Weights of a small transformer language model.
Size: vocabulary 8192, 9.96M parameters.
Architecture: LayerNorm before each block, learned positions, no biases in attention or MLP, untied embeddings.
Training: a variant of Muon for these matrices, 9551 steps.
Each number is 50 + 15 x the weight over its row's rms, rounded and kept within 0 to 99. Layers, rows and columns count from 0. The size before them is the row's rms in percent of the matrix's.

# up: layer 5 MLP up, 576x192, rms 0.159, rows 42-77, columns 96-191
# down: layer 5 MLP down (transposed), 576x192, rms 0.0526, rows 42-77, columns 96-191
up42 093:59 64 50 52 49 67 56 48 73 25 41 45 50 62 67 48 30 58 36 58 47 46 31 41 46 21 47 51 51 26 50 47 27 57 51 51 58 32 55 51 28 21 59 59 45 54 80 60 46 42 86 39 45 27 46 22 49 34 71 55 43 71 46 76 56 31 06 39 47 43 51 71 64 80 41 62 46 66 42 44 57 37 65 27 50 40 48 65 28 38 56 69 57 66 46 73
down42 094:72 17 64 45 44 56 64 22 44 66 72 55 72 32 39 38 39 42 55 72 40 57 55 41 59 56 47 50 58 35 58 24 64 51 74 50 51 39 37 48 43 58 73 53 62 43 00 28 61 76 22 55 59 62 42 40 25 45 74 64 70 62 46 60 52 46 40 57 53 42 44 48 50 43 61 41 68 66 51 29 41 41 52 66 59 46 43 27 43 54 71 53 42 27 12 55
up43 104:65 48 70 84 52 34 79 45 50 77 34 19 71 61 34 32 38 48 45 56 15 68 47 50 36 46 44 70 75 34 52 36 60 41 79 48 39 29 45 55 47 59 43 43 56 32 65 35 47 61 31 10 55 29 46 27 50 60 37 53 61 43 66 43 53 71 48 46 47 59 55 50 83 46 39 52 43 68 34 73 62 35 24 71 38 54 37 35 59 37 57 60 37 49 18 36
down43 105:48 49 77 44 52 39 43 50 43 20 37 43 48 68 61 52 34 54 99 29 31 35 93 51 80 39 46 34 56 59 53 59 40 30 66 62 45 61 58 46 41 62 53 73 40 74 39 27 45 44 65 56 47 63 21 53 30 38 76 55 58 62 70 46 59 59 40 44 49 31 44 55 33 49 67 52 39 32 47 39 57 68 36 40 65 78 53 48 65 58 45 64 56 61 42 39
up44 114:31 49 56 57 66 77 83 36 39 57 55 45 43 37 65 52 48 35 54 63 53 32 56 25 42 66 41 70 53 79 50 76 41 38 15 50 56 25 52 49 61 51 57 23 39 50 36 53 42 50 49 50 57 63 25 31 76 60 32 41 54 30 51 68 43 50 63 40 49 27 63 72 57 43 47 49 63 43 52 55 50 60 49 46 64 69 44 54 67 29 39 40 62 26 43 67
down44 115:43 37 57 44 67 76 36 63 77 35 46 55 68 33 90 83 35 21 51 44 47 25 22 30 54 74 53 35 68 43 65 83 42 38 34 47 65 24 40 41 14 52 76 45 52 60 49 53 44 64 62 51 56 47 52 32 57 74 38 49 55 48 72 66 28 27 32 43 35 38 53 57 64 67 42 42 36 43 30 53 54 65 67 54 83 50 47 44 66 66 57 32 52 34 33 49
up45 105:54 27 37 54 43 45 39 32 43 29 45 58 82 81 45 42 39 54 48 32 69 39 33 92 79 39 39 76 24 66 46 59 58 64 41 55 45 34 38 24 26 65 62 40 44 23 53 53 45 61 75 39 43 76 66 36 61 30 34 61 56 40 24 74 45 16 53 43 56 83 30 42 59 43 69 75 37 77 67 71 60 61 30 51 73 38 51 49 46 45 42 42 49 60 39 74
down45 102:55 60 74 43 53 48 45 38 54 88 49 20 34 55 42 33 52 70 28 53 53 22 56 66 31 65 54 62 73 49 33 66 38 19 35 58 53 72 57 62 34 61 47 53 57 74 50 58 82 68 60 27 24 47 57 51 39 31 51 68 40 38 50 56 53 36 76 40 29 38 69 53 59 48 29 51 51 56 60 52 51 62 66 46 38 81 58 32 81 63 54 54 44 33 53 54
up46 108:61 38 40 50 35 50 44 60 71 59 48 41 52 60 54 67 63 78 47 36 66 40 36 51 61 64 45 51 51 37 48 28 57 26 51 70 54 53 64 22 48 49 57 53 58 70 60 49 61 25 53 42 27 55 60 44 47 56 36 19 17 29 15 33 18 29 48 59 41 24 58 56 33 46 55 30 40 24 67 21 60 54 40 48 69 80 65 45 19 51 23 31 43 37 20 35
down46 129:43 40 65 48 65 58 54 52 35 52 46 40 39 41 54 84 58 79 45 55 53 78 49 49 43 53 50 58 24 57 65 47 14 70 40 53 78 42 40 18 50 12 43 64 40 64 63 50 87 30 45 35 46 35 50 50 60 53 43 55 52 58 34 41 62 58 63 33 35 43 70 34 59 57 51 51 45 39 72 11 35 52 61 67 44 61 47 65 49 16 51 42 31 28 75 40
up47 099:51 56 38 79 51 57 44 35 40 68 64 45 43 53 39 37 74 52 18 54 33 46 49 68 56 43 63 35 44 54 60 51 49 33 59 54 43 54 59 17 48 09 56 55 49 15 53 38 44 44 68 64 54 37 75 40 47 52 55 66 44 73 25 50 61 38 13 59 35 47 65 65 55 60 51 39 43 42 73 59 11 48 59 66 38 61 43 38 52 48 49 41 85 44 64 75
down47 093:54 60 28 39 49 50 24 45 65 52 73 56 43 75 49 22 85 20 25 69 74 58 47 66 68 15 54 49 67 27 42 70 62 45 41 16 36 47 30 56 77 39 70 83 60 46 75 33 50 56 45 31 51 34 37 58 73 72 72 74 38 80 41 41 44 50 64 43 70 44 48 27 45 56 51 58 21 58 74 50 41 56 56 18 39 33 42 44 71 54 54 55 64 75 57 29
up48 092:39 65 44 52 61 82 41 58 35 52 54 66 53 63 77 68 61 50 56 45 73 45 54 50 17 50 69 65 33 32 35 47 42 31 23 38 45 80 46 54 56 39 56 48 62 49 61 84 43 62 59 44 15 53 51 69 45 46 40 40 22 82 68 46 69 48 37 50 45 44 57 72 42 29 36 40 39 36 64 50 67 38 44 42 79 25 49 48 52 41 33 00 78 61 39 65
down48 096:30 34 37 82 54 49 54 64 52 27 66 33 38 50 65 26 45 67 34 39 50 35 61 50 44 55 74 63 43 53 88 57 45 52 65 52 73 42 59 25 16 51 19 45 47 64 30 36 55 36 42 52 67 57 55 57 46 22 63 55 63 73 42 67 31 55 73 68 47 69 38 41 46 81 14 60 41 34 39 76 42 33 47 59 45 40 42 40 60 76 64 71 31 40 52 23
up49 092:06 50 72 57 51 72 31 59 39 61 44 35 50 67 25 37 62 50 46 36 61 51 58 65 42 40 35 58 54 35 77 34 46 73 57 64 30 54 54 44 42 45 70 58 38 49 52 63 48 61 43 41 68 42 25 62 46 51 41 45 48 68 49 77 76 45 24 64 69 28 48 30 77 64 51 60 54 60 34 44 64 71 69 35 44 38 86 59 48 41 63 71 23 61 34 45
down49 096:72 65 41 52 44 46 38 48 46 49 41 62 48 22 77 81 50 66 54 53 60 61 51 34 71 38 39 40 57 51 38 51 34 61 42 45 43 50 58 68 46 61 55 45 14 59 53 65 51 15 76 58 48 49 55 46 37 38 47 58 46 40 33 50 28 61 68 37 15 62 50 63 48 54 30 49 69 40 71 44 57 39 77 41 84 42 55 38 58 66 64 17 33 61 75 67
up50 106:61 80 60 58 29 25 51 63 24 75 23 72 52 50 39 43 36 79 37 43 55 52 59 35 47 59 30 75 49 32 53 40 29 41 24 45 53 69 37 56 43 51 29 60 56 42 51 08 46 53 37 35 52 44 66 65 45 40 53 49 61 65 47 39 42 53 66 44 48 44 23 31 66 30 83 56 54 74 58 56 61 84 77 42 50 69 62 43 54 49 60 33 50 46 28 47
down50 093:69 50 53 74 36 83 48 26 84 36 72 43 40 67 35 26 58 19 46 47 42 55 63 65 69 51 16 52 45 30 70 38 65 46 43 38 65 46 48 66 54 54 28 79 50 52 86 51 38 27 37 48 29 43 58 69 56 65 49 28 40 63 61 64 25 35 55 41 58 33 49 50 68 59 52 68 40 33 45 62 48 57 70 64 47 40 27 80 63 53 52 75 01 53 51 44
up51 104:25 51 61 61 45 50 58 35 27 58 60 53 60 32 32 15 99 38 52 43 50 72 41 54 43 39 54 39 35 38 53 75 71 20 20 64 83 49 57 43 59 52 62 50 35 53 42 64 56 38 60 43 29 46 61 41 38 76 55 42 53 31 96 44 41 33 38 70 70 39 50 61 52 16 24 61 53 43 14 39 39 52 38 35 25 60 33 32 41 26 60 49 68 33 38 34
down51 066:56 73 35 53 38 24 74 28 53 56 45 47 51 42 65 38 52 59 90 63 27 35 17 57 40 49 50 35 48 47 23 62 10 64 61 23 77 41 45 30 26 65 64 67 13 38 37 46 53 56 47 33 53 82 46 58 50 86 32 63 42 64 38 74 55 29 32 38 38 52 41 29 46 26 62 66 56 60 50 47 53 39 50 61 15 48 49 58 41 22 33 66 59 52 45 25
up52 103:48 41 61 76 53 53 65 34 60 45 50 62 15 39 42 51 62 65 46 60 37 16 37 74 52 70 64 46 36 51 51 39 62 57 76 51 65 37 47 54 61 50 88 51 34 37 51 31 51 68 48 67 33 40 52 13 55 39 57 69 63 62 45 40 62 47 51 47 76 32 38 56 61 40 62 55 64 35 21 53 44 70 53 38 48 59 64 54 40 48 43 73 65 53 47 54
down52 111:49 64 47 45 65 42 23 62 58 53 23 37 59 44 56 30 52 45 36 51 44 16 53 71 35 60 39 27 68 48 58 45 55 41 75 72 64 54 29 37 64 44 58 52 50 28 66 45 56 73 51 74 54 47 69 37 51 51 90 58 62 34 57 34 57 58 51 51 71 66 14 48 46 41 37 44 64 39 49 62 56 56 58 75 43 54 54 82 47 38 45 70 51 30 54 56
up53 098:57 59 39 38 28 54 49 56 35 52 41 29 49 36 52 36 47 43 47 52 45 54 58 32 35 44 65 64 50 81 33 75 62 64 34 63 41 41 46 43 60 52 49 95 36 75 78 61 63 58 66 54 68 34 48 49 67 34 60 39 52 46 69 31 40 48 53 12 20 47 70 67 76 58 49 44 36 50 28 40 55 55 71 54 44 53 67 46 62 61 40 36 52 42 41 79
down53 100:77 47 51 48 42 38 36 35 15 65 64 23 32 63 59 05 48 57 63 79 41 55 72 47 53 67 59 66 21 49 37 46 41 47 72 25 66 57 52 50 58 47 27 62 53 44 33 45 65 40 51 62 67 58 27 49 56 48 20 42 43 65 56 63 66 60 47 59 38 58 63 48 40 53 51 50 64 56 65 69 68 59 46 47 28 15 70 42 35 36 53 76 66 34 57 36
up54 089:53 36 45 36 56 58 40 48 59 74 34 41 51 34 61 55 65 72 36 89 36 55 60 52 58 39 60 48 45 82 60 38 58 61 23 64 75 36 54 55 66 55 49 52 69 42 70 46 14 66 76 72 63 40 59 52 22 57 70 65 69 57 38 73 60 71 63 51 50 51 48 53 45 62 34 55 42 66 51 43 43 56 45 66 50 64 46 34 24 79 39 55 84 30 46 43
down54 085:62 76 60 80 53 29 48 76 54 29 36 75 40 30 68 67 49 42 42 31 62 10 57 30 71 57 27 45 72 42 59 46 45 44 31 61 45 52 60 69 63 38 51 74 18 49 56 74 72 38 41 41 69 43 34 52 59 50 40 30 52 77 58 30 39 68 63 33 24 42 50 48 42 46 46 59 25 58 45 74 56 43 60 66 47 55 49 36 49 59 28 54 36 63 46 41
up55 116:45 46 75 56 28 28 55 46 46 43 25 29 54 45 68 23 40 72 51 53 36 38 56 24 29 70 50 81 33 77 43 31 55 84 57 24 46 59 40 70 47 53 56 57 50 26 36 41 50 40 40 47 51 43 68 42 60 55 67 50 50 39 63 58 38 35 48 30 41 61 55 50 21 52 51 49 24 69 42 47 23 59 57 45 43 65 31 44 36 59 27 57 48 55 41 51
down55 117:36 28 54 43 42 34 67 52 35 56 34 49 52 24 61 47 56 57 37 67 46 67 28 37 43 31 65 39 45 30 56 45 62 62 54 23 41 22 58 47 35 47 55 54 53 67 44 76 63 48 30 75 29 67 70 41 36 28 74 54 64 41 41 48 60 15 60 53 55 42 38 37 49 63 54 35 62 40 49 47 54 56 50 33 53 42 31 36 40 42 71 57 53 73 71 48
up56 110:55 36 30 59 43 48 53 69 64 60 65 58 58 69 34 19 67 46 52 32 46 71 06 63 49 54 44 49 41 53 50 48 48 71 35 48 73 42 44 52 34 76 46 42 79 73 33 41 50 64 85 35 64 68 63 45 36 19 50 54 51 60 43 55 50 37 42 81 54 61 44 64 65 54 55 63 42 66 55 52 44 50 31 48 27 40 32 41 26 48 39 69 57 80 29 62
down56 106:42 39 55 45 37 32 38 52 77 38 41 81 58 35 30 11 54 55 34 51 58 58 49 44 50 49 48 71 57 49 62 46 79 64 26 51 66 47 44 69 29 55 73 30 38 50 34 32 67 46 43 40 70 53 57 60 54 20 76 61 36 53 47 21 36 53 40 46 54 58 28 31 54 50 46 49 40 15 37 45 49 44 10 45 28 27 68 35 59 46 48 55 45 63 38 31
up57 104:38 52 57 72 31 62 35 34 50 64 50 43 71 48 53 42 46 47 35 65 49 43 51 50 73 09 74 70 44 56 40 42 27 32 25 48 50 48 35 79 50 45 79 48 37 60 50 29 62 64 47 47 45 45 47 70 59 61 41 70 62 52 40 66 48 49 77 26 56 12 43 39 33 53 45 53 76 43 69 33 83 47 49 45 28 43 70 40 46 35 73 66 29 65 28 33
down57 101:63 36 54 48 24 64 33 60 36 50 58 58 40 37 38 41 32 32 40 37 58 54 74 63 58 33 75 40 35 69 70 24 55 36 45 24 65 51 73 66 49 34 64 38 53 49 31 34 48 28 30 52 58 30 51 46 38 31 41 54 58 89 39 58 57 69 50 48 67 48 50 65 69 74 51 48 57 44 44 54 71 24 55 44 50 59 45 51 30 39 43 66 41 40 43 36
up58 103:47 46 56 60 48 45 39 61 54 43 30 39 56 63 44 29 14 61 33 46 45 42 44 40 63 49 52 74 35 23 39 43 44 40 44 76 37 51 39 30 43 44 26 49 32 36 60 63 68 44 46 15 61 64 72 36 65 37 65 79 26 37 71 24 40 51 55 30 46 49 49 30 61 44 64 61 60 43 56 68 43 44 46 71 69 39 65 60 79 47 61 35 47 38 41 38
down58 109:52 16 44 58 36 40 36 27 41 59 57 21 35 51 60 46 61 45 84 39 59 40 39 67 85 68 53 60 42 23 39 47 56 32 54 30 58 29 48 57 44 52 55 58 57 60 68 53 44 41 45 30 33 68 62 66 32 67 33 59 61 26 39 02 57 37 38 66 39 40 60 26 60 53 57 75 56 56 79 61 45 51 71 42 52 35 38 20 46 47 53 35 41 26 83 52
up59 091:53 08 54 51 57 47 32 28 31 46 44 57 80 20 33 57 49 52 48 44 44 75 53 41 43 60 32 25 42 49 53 83 64 34 37 55 40 62 63 66 65 58 55 84 45 71 49 75 28 40 64 46 42 42 53 40 70 28 39 15 34 45 60 39 85 60 47 42 38 38 34 38 86 57 73 55 65 52 57 51 63 60 28 70 60 23 26 28 56 39 53 67 49 25 52 77
down59 095:56 66 16 62 60 48 60 61 65 63 51 59 63 71 80 82 68 65 43 24 67 36 33 56 85 36 56 49 39 42 87 33 81 44 45 67 62 46 37 35 46 37 66 43 53 34 21 47 42 28 55 42 63 29 26 48 41 54 76 33 75 44 47 46 33 31 40 57 37 34 59 38 70 48 51 41 87 72 32 80 37 18 55 24 63 40 52 59 33 48 44 49 40 47 53 61
up60 092:43 47 58 52 29 66 54 56 59 60 77 50 62 60 63 49 33 40 40 29 60 69 48 20 33 71 51 33 48 55 54 60 65 64 39 44 58 29 49 47 41 39 40 64 49 62 37 44 70 39 43 47 14 27 89 67 57 61 28 28 53 42 65 55 53 43 56 34 62 45 60 41 67 53 62 45 55 28 36 42 42 50 41 52 65 47 42 52 57 34 63 36 51 30 31 57
down60 093:46 37 37 41 62 43 45 39 45 57 45 44 47 14 43 45 15 88 61 27 28 28 37 89 64 29 43 49 63 46 59 69 26 69 42 51 25 49 50 32 60 78 40 59 62 33 71 69 25 76 56 56 57 47 20 38 34 35 47 54 55 63 36 64 45 40 69 56 26 47 52 30 61 44 30 56 62 48 53 47 57 42 61 46 49 33 13 57 30 69 56 58 42 78 58 30
up61 090:46 40 46 73 55 45 58 42 24 49 53 59 17 72 35 00 39 48 49 65 67 70 60 51 74 58 57 57 72 39 57 44 75 51 51 67 65 50 45 40 72 47 66 48 79 49 46 60 42 48 37 26 39 12 68 51 49 53 68 41 31 38 49 71 67 60 53 51 49 74 41 51 44 47 53 40 33 35 46 58 47 58 33 27 60 50 16 48 29 52 60 34 51 54 31 62
down61 099:56 78 50 69 54 27 43 76 57 61 71 56 32 48 32 27 35 51 67 39 35 23 40 52 59 71 75 28 58 39 62 52 38 52 48 37 25 40 78 35 48 43 36 76 70 60 35 59 50 57 32 42 72 55 45 56 22 55 38 37 78 76 56 28 52 71 46 45 52 58 61 37 81 52 62 80 57 44 99 51 44 40 33 25 41 45 71 43 58 21 32 43 35 48 32 57
up62 103:47 36 41 50 57 35 76 74 58 40 54 55 20 73 29 32 61 69 38 48 31 54 11 35 63 35 37 64 54 28 49 79 65 69 53 62 89 50 66 64 69 56 42 47 55 61 64 62 60 49 73 59 58 45 46 32 67 23 65 68 44 44 54 25 55 17 37 55 49 36 53 60 51 52 23 21 43 38 33 44 50 33 55 41 40 32 39 50 34 49 58 39 64 41 52 45
down62 102:18 46 59 35 53 44 29 58 41 60 74 44 42 73 43 30 54 39 35 42 57 46 32 42 41 68 45 42 63 12 52 37 49 52 81 56 53 36 69 42 60 54 71 36 64 51 40 60 55 67 60 52 73 60 47 44 57 47 56 57 82 70 79 69 74 38 59 46 74 69 44 36 44 59 56 45 83 28 39 51 67 67 66 57 32 29 23 72 41 54 58 58 48 28 44 51
up63 094:33 44 68 63 83 33 53 58 46 46 48 52 51 40 36 40 23 41 34 39 46 74 32 25 30 55 33 49 33 59 44 48 37 56 47 35 51 75 24 74 58 54 53 50 35 71 46 67 56 23 59 44 63 70 55 34 77 26 52 43 32 56 52 62 41 49 52 63 33 49 64 51 60 28 23 37 63 49 30 50 58 67 35 48 56 48 53 44 51 19 32 58 58 64 24 47
down63 095:51 12 76 47 44 50 27 52 39 65 66 76 46 75 40 57 73 42 53 55 64 29 81 52 34 58 63 57 65 22 67 53 14 57 39 50 42 59 43 06 69 45 49 43 57 53 61 51 16 42 33 36 49 61 44 59 48 52 53 56 49 50 47 48 99 24 50 35 83 64 37 81 53 70 44 60 15 20 60 36 46 36 64 37 63 33 56 30 58 36 59 52 60 48 47 29
up64 106:45 61 59 53 58 79 84 90 44 61 55 60 49 25 42 53 26 65 43 37 89 55 59 57 35 40 44 49 73 66 42 50 62 61 46 35 43 41 15 70 36 36 80 47 78 52 49 42 41 56 62 77 46 35 45 52 46 44 59 76 76 45 63 70 59 68 46 52 69 43 67 18 20 37 28 69 44 42 62 62 38 53 78 53 55 47 45 42 54 51 65 55 63 50 30 44
down64 111:58 45 58 35 62 34 33 65 33 20 46 47 47 48 47 56 57 58 69 64 31 44 35 49 52 74 59 69 43 54 39 41 67 42 69 70 55 54 50 40 16 53 45 41 72 41 30 54 43 50 38 51 47 65 31 22 23 32 42 46 21 55 11 56 50 38 51 35 82 50 45 65 55 88 33 55 47 54 42 59 31 24 57 42 45 64 51 44 55 55 71 85 60 58 68 68
up65 111:48 43 42 31 48 31 51 63 50 48 50 25 66 36 43 35 55 54 56 19 44 40 86 53 74 50 39 52 57 60 36 54 75 60 47 51 35 40 34 66 58 63 75 68 46 52 58 43 30 42 58 23 40 59 38 42 41 47 27 57 33 19 41 63 42 66 43 59 57 63 57 56 41 58 75 81 54 43 63 60 41 48 34 81 29 37 66 60 64 30 00 61 41 50 14 70
down65 121:28 41 31 32 44 57 44 65 27 73 32 73 51 58 51 36 84 70 71 34 38 65 54 45 61 42 48 29 34 40 50 62 73 33 60 46 32 83 33 60 49 57 37 38 47 50 38 51 81 77 46 68 43 57 61 67 53 47 56 59 51 49 48 77 51 77 74 48 39 42 45 30 41 77 89 40 33 53 66 48 38 52 49 35 28 39 50 63 56 08 33 34 48 37 58 03
up66 100:49 34 60 45 45 22 35 50 79 33 35 70 33 52 40 71 66 43 51 36 79 65 55 67 60 41 54 48 52 53 36 84 52 64 41 52 62 42 32 57 36 53 56 46 60 62 26 69 29 51 61 35 37 70 91 42 38 28 39 83 29 87 38 58 31 36 52 28 38 56 34 50 44 63 36 57 42 50 53 44 35 60 71 34 53 62 50 70 32 37 47 43 52 22 53 45
down66 102:57 52 52 56 58 45 75 55 34 55 38 59 29 48 62 54 25 76 39 53 43 45 78 55 81 69 25 61 28 60 49 60 42 31 66 53 34 62 76 47 56 71 62 56 34 59 26 29 68 60 45 56 28 64 39 22 44 50 56 38 57 67 44 56 46 53 63 47 31 11 45 36 52 24 63 33 55 61 65 41 35 78 62 81 53 62 60 48 35 62 51 58 55 63 73 33
up67 098:28 41 74 26 65 78 48 35 51 63 43 37 66 45 31 59 59 84 31 61 26 65 76 47 80 93 63 51 57 63 64 43 88 42 55 50 72 69 30 49 35 55 54 44 47 58 47 21 32 35 42 34 58 20 63 64 28 29 33 30 69 52 64 53 38 58 42 46 79 63 33 50 27 53 63 59 24 36 30 54 48 20 26 36 45 38 43 61 47 51 14 77 44 28 55 42
down67 106:36 19 20 59 45 36 59 73 53 51 59 78 55 48 60 35 39 30 44 62 38 52 39 54 41 42 51 49 37 28 62 35 20 44 36 62 43 29 70 40 43 52 48 60 50 58 47 89 42 87 34 80 56 65 47 81 43 74 57 71 56 24 35 68 59 11 80 46 75 36 53 57 37 99 47 60 49 70 44 52 40 64 42 68 68 49 50 48 47 56 58 49 52 80 71 52
up68 100:27 65 48 27 55 50 49 20 13 54 57 60 50 65 41 25 40 58 50 52 74 35 47 75 47 35 20 47 44 49 58 55 55 69 50 39 58 32 50 58 63 57 88 44 60 33 26 48 41 47 20 55 73 75 52 36 29 41 51 61 89 75 44 43 62 52 64 63 71 39 41 34 65 71 62 28 49 63 69 61 53 59 38 45 38 47 65 56 51 37 75 34 26 42 53 60
down68 112:60 55 27 55 51 52 28 43 41 55 49 63 42 33 60 40 28 79 51 09 60 40 21 55 50 40 63 38 64 26 53 46 42 18 49 27 45 60 12 57 48 34 37 32 38 34 51 76 74 66 90 78 42 41 44 40 42 36 48 50 74 54 50 75 45 40 34 47 84 57 69 36 34 59 37 60 61 49 64 14 39 49 50 43 35 46 63 36 37 45 62 15 56 72 46 50
up69 108:28 50 65 95 53 81 42 32 72 54 53 64 33 33 55 52 39 70 35 57 71 56 49 58 36 59 37 61 42 48 34 53 13 61 33 62 78 65 74 33 73 14 63 57 39 27 37 31 44 65 42 44 45 42 49 42 62 54 41 60 54 54 63 49 23 63 58 48 47 30 53 54 39 31 35 36 48 55 62 39 64 48 45 23 29 55 55 57 34 48 55 50 55 78 38 39
down69 096:55 45 73 47 51 49 47 44 08 43 56 57 59 52 25 58 39 28 55 64 65 40 41 64 55 84 22 36 41 60 75 58 57 32 33 25 39 44 38 41 74 56 57 75 52 44 43 39 69 34 88 57 36 36 67 32 27 52 60 33 58 86 57 67 73 44 43 51 43 23 41 57 30 41 69 54 46 59 51 43 37 28 30 31 39 28 34 65 48 45 49 36 58 29 07 53
up70 107:51 49 55 54 62 80 53 58 69 32 36 38 11 43 52 54 56 51 31 75 37 66 48 40 55 75 64 66 26 46 40 29 55 33 25 59 55 33 75 24 44 27 53 54 50 48 91 41 55 64 41 54 67 39 61 28 67 93 52 32 79 55 52 51 68 25 58 36 66 35 40 46 43 56 43 61 46 75 60 39 24 33 55 50 23 58 68 44 45 46 30 60 55 43 46 42
down70 094:69 50 49 62 66 52 40 45 77 49 69 34 48 48 53 31 60 32 65 56 40 47 39 59 52 65 41 33 25 51 58 14 64 41 48 28 78 48 50 61 48 63 51 69 53 48 55 28 50 55 51 31 88 31 40 32 63 89 41 45 55 88 48 45 48 44 57 44 57 42 54 57 24 45 56 74 40 40 46 24 34 59 53 70 16 41 52 76 47 75 66 77 47 68 41 35
up71 116:57 30 55 36 67 68 51 46 63 24 50 28 55 51 49 42 31 64 75 61 99 55 54 60 24 49 78 63 50 62 33 48 39 61 46 59 40 77 41 35 54 58 46 44 59 36 40 35 61 11 61 56 54 54 54 46 52 75 43 64 53 79 49 44 52 61 41 61 50 53 57 57 46 41 22 73 34 58 27 67 51 75 43 51 50 63 66 32 66 32 42 65 38 31 25 54
down71 111:51 43 60 58 66 59 40 37 43 29 44 36 32 74 48 59 64 50 68 55 37 47 30 83 23 56 74 46 78 60 38 40 48 70 51 58 15 78 55 61 84 70 71 38 52 52 67 38 56 40 34 48 67 48 61 84 58 61 50 49 54 69 48 59 41 46 46 52 50 73 45 49 61 37 49 54 62 57 33 65 52 74 42 69 33 83 64 41 43 55 33 41 48 51 16 58
up72 095:51 63 62 73 48 50 55 31 66 57 32 28 37 67 48 51 41 81 43 22 49 80 43 40 53 28 57 57 29 37 57 63 82 43 08 56 55 62 62 69 73 39 81 45 35 62 56 00 80 52 39 64 51 67 76 30 50 25 27 45 20 62 39 47 49 31 54 69 51 39 56 53 64 34 51 49 78 65 66 55 55 41 37 24 53 51 42 38 66 58 32 62 43 55 74 50
down72 097:46 65 37 80 47 80 50 73 42 36 43 58 72 55 75 41 31 34 39 33 75 74 41 34 89 31 38 38 50 54 46 52 24 55 66 41 55 16 50 63 65 12 68 53 47 30 55 62 62 39 32 56 39 55 61 45 61 84 66 57 49 41 75 71 36 60 32 69 44 22 54 68 40 59 20 29 32 49 43 44 53 40 38 69 53 70 34 52 48 56 43 44 37 59 46 53
up73 123:05 46 53 58 61 63 68 76 78 68 55 11 42 62 47 49 65 37 64 49 40 62 30 30 44 48 37 61 44 44 37 52 66 33 44 72 64 70 53 60 58 53 38 41 49 52 66 36 50 60 38 49 57 64 52 05 51 67 59 31 40 40 48 59 62 58 76 29 46 63 31 63 60 59 74 72 52 43 39 59 48 79 24 38 44 35 31 66 60 14 51 39 52 37 34 47
down73 126:46 75 41 49 59 34 49 42 63 27 50 60 50 73 48 20 51 49 51 41 47 42 19 47 59 57 53 47 32 73 62 58 55 39 52 49 46 54 44 56 28 49 33 48 42 47 90 40 50 48 46 46 36 53 42 65 48 48 25 63 49 37 57 56 35 63 43 71 30 53 68 65 52 69 63 38 69 24 48 18 40 59 87 30 70 41 50 35 53 32 30 33 75 38 50 55
up74 113:44 34 37 34 84 64 63 48 50 67 62 41 60 36 38 43 46 60 56 71 45 57 62 68 66 36 54 61 42 49 39 44 49 53 44 33 54 64 42 68 43 56 36 28 42 63 55 52 49 72 11 54 24 49 58 54 55 92 62 32 35 54 60 49 58 31 51 38 53 68 46 77 59 62 39 39 41 56 38 40 54 35 15 52 56 66 70 61 53 54 51 52 57 53 29 64
down74 119:51 62 59 35 38 63 46 29 64 37 66 78 42 66 28 17 51 49 46 73 26 40 41 59 63 44 52 35 68 48 28 76 50 53 42 43 60 34 77 07 28 76 70 43 55 57 41 48 36 57 33 39 35 38 37 66 47 41 64 40 72 76 38 60 58 45 73 44 48 52 45 45 32 68 45 55 40 32 52 63 29 56 56 54 52 70 43 50 60 41 52 62 54 64 59 38
up75 100:51 40 72 60 35 62 61 17 48 44 55 56 77 47 71 39 37 70 59 42 36 40 57 41 40 48 67 60 21 51 62 37 47 48 25 83 24 53 39 17 45 52 59 54 74 57 32 31 45 37 78 61 36 61 23 43 54 38 92 38 21 34 46 39 58 84 58 50 60 78 41 50 59 40 43 62 25 84 62 32 59 62 43 46 52 43 47 52 57 65 22 43 61 53 54 51
down75 096:57 29 67 62 70 35 50 34 56 43 38 56 40 55 56 46 74 69 24 88 68 74 75 39 57 92 48 61 44 63 22 59 64 53 47 49 56 56 43 55 67 45 51 41 66 65 38 39 65 73 56 33 31 51 62 36 46 66 53 53 22 56 16 51 58 66 54 58 66 35 66 41 49 17 57 46 56 57 66 51 78 64 38 54 43 39 44 42 54 73 39 56 37 45 63 68
up76 113:48 45 53 45 52 44 63 26 77 40 68 36 39 68 40 33 19 57 67 00 52 40 40 41 39 43 15 47 54 45 59 46 42 38 31 61 54 42 23 75 43 61 55 57 35 39 25 63 49 46 57 35 22 42 38 43 79 34 34 10 39 72 64 74 31 62 79 52 39 54 62 42 34 48 45 08 46 57 32 60 49 71 53 58 54 75 19 56 51 65 45 49 33 19 26 55
down76 123:47 38 34 40 35 56 40 55 67 57 64 38 49 54 63 07 37 65 46 52 50 29 53 60 27 42 61 74 50 53 44 41 45 59 43 31 64 57 46 58 58 45 52 23 60 35 74 59 47 70 48 53 36 25 63 70 35 51 22 45 54 83 39 66 61 47 40 68 37 64 51 52 38 65 43 64 51 62 43 41 68 65 94 49 42 79 04 48 41 46 41 53 58 52 50 53
up77 093:48 40 77 54 40 62 66 32 50 54 35 55 45 55 46 52 47 74 45 39 58 24 42 68 34 57 60 43 67 27 36 36 66 49 49 78 46 40 64 39 29 17 73 29 59 70 37 51 40 52 69 79 18 65 49 34 82 83 59 44 70 38 39 54 62 32 21 54 48 64 60 53 45 43 35 34 90 35 60 58 59 45 57 38 53 52 75 52 46 30 27 50 69 51 28 65
down77 093:51 68 42 30 53 56 84 69 43 71 57 56 22 43 63 57 47 61 52 52 82 64 46 62 37 49 56 15 39 47 56 61 69 51 39 41 57 83 50 52 48 51 40 46 39 46 51 57 60 55 26 47 69 55 56 64 23 47 48 55 42 45 52 41 55 23 31 47 45 50 32 40 66 52 77 77 45 49 62 59 38 59 41 25 49 55 64 26 14 58 42 39 49 52 43 42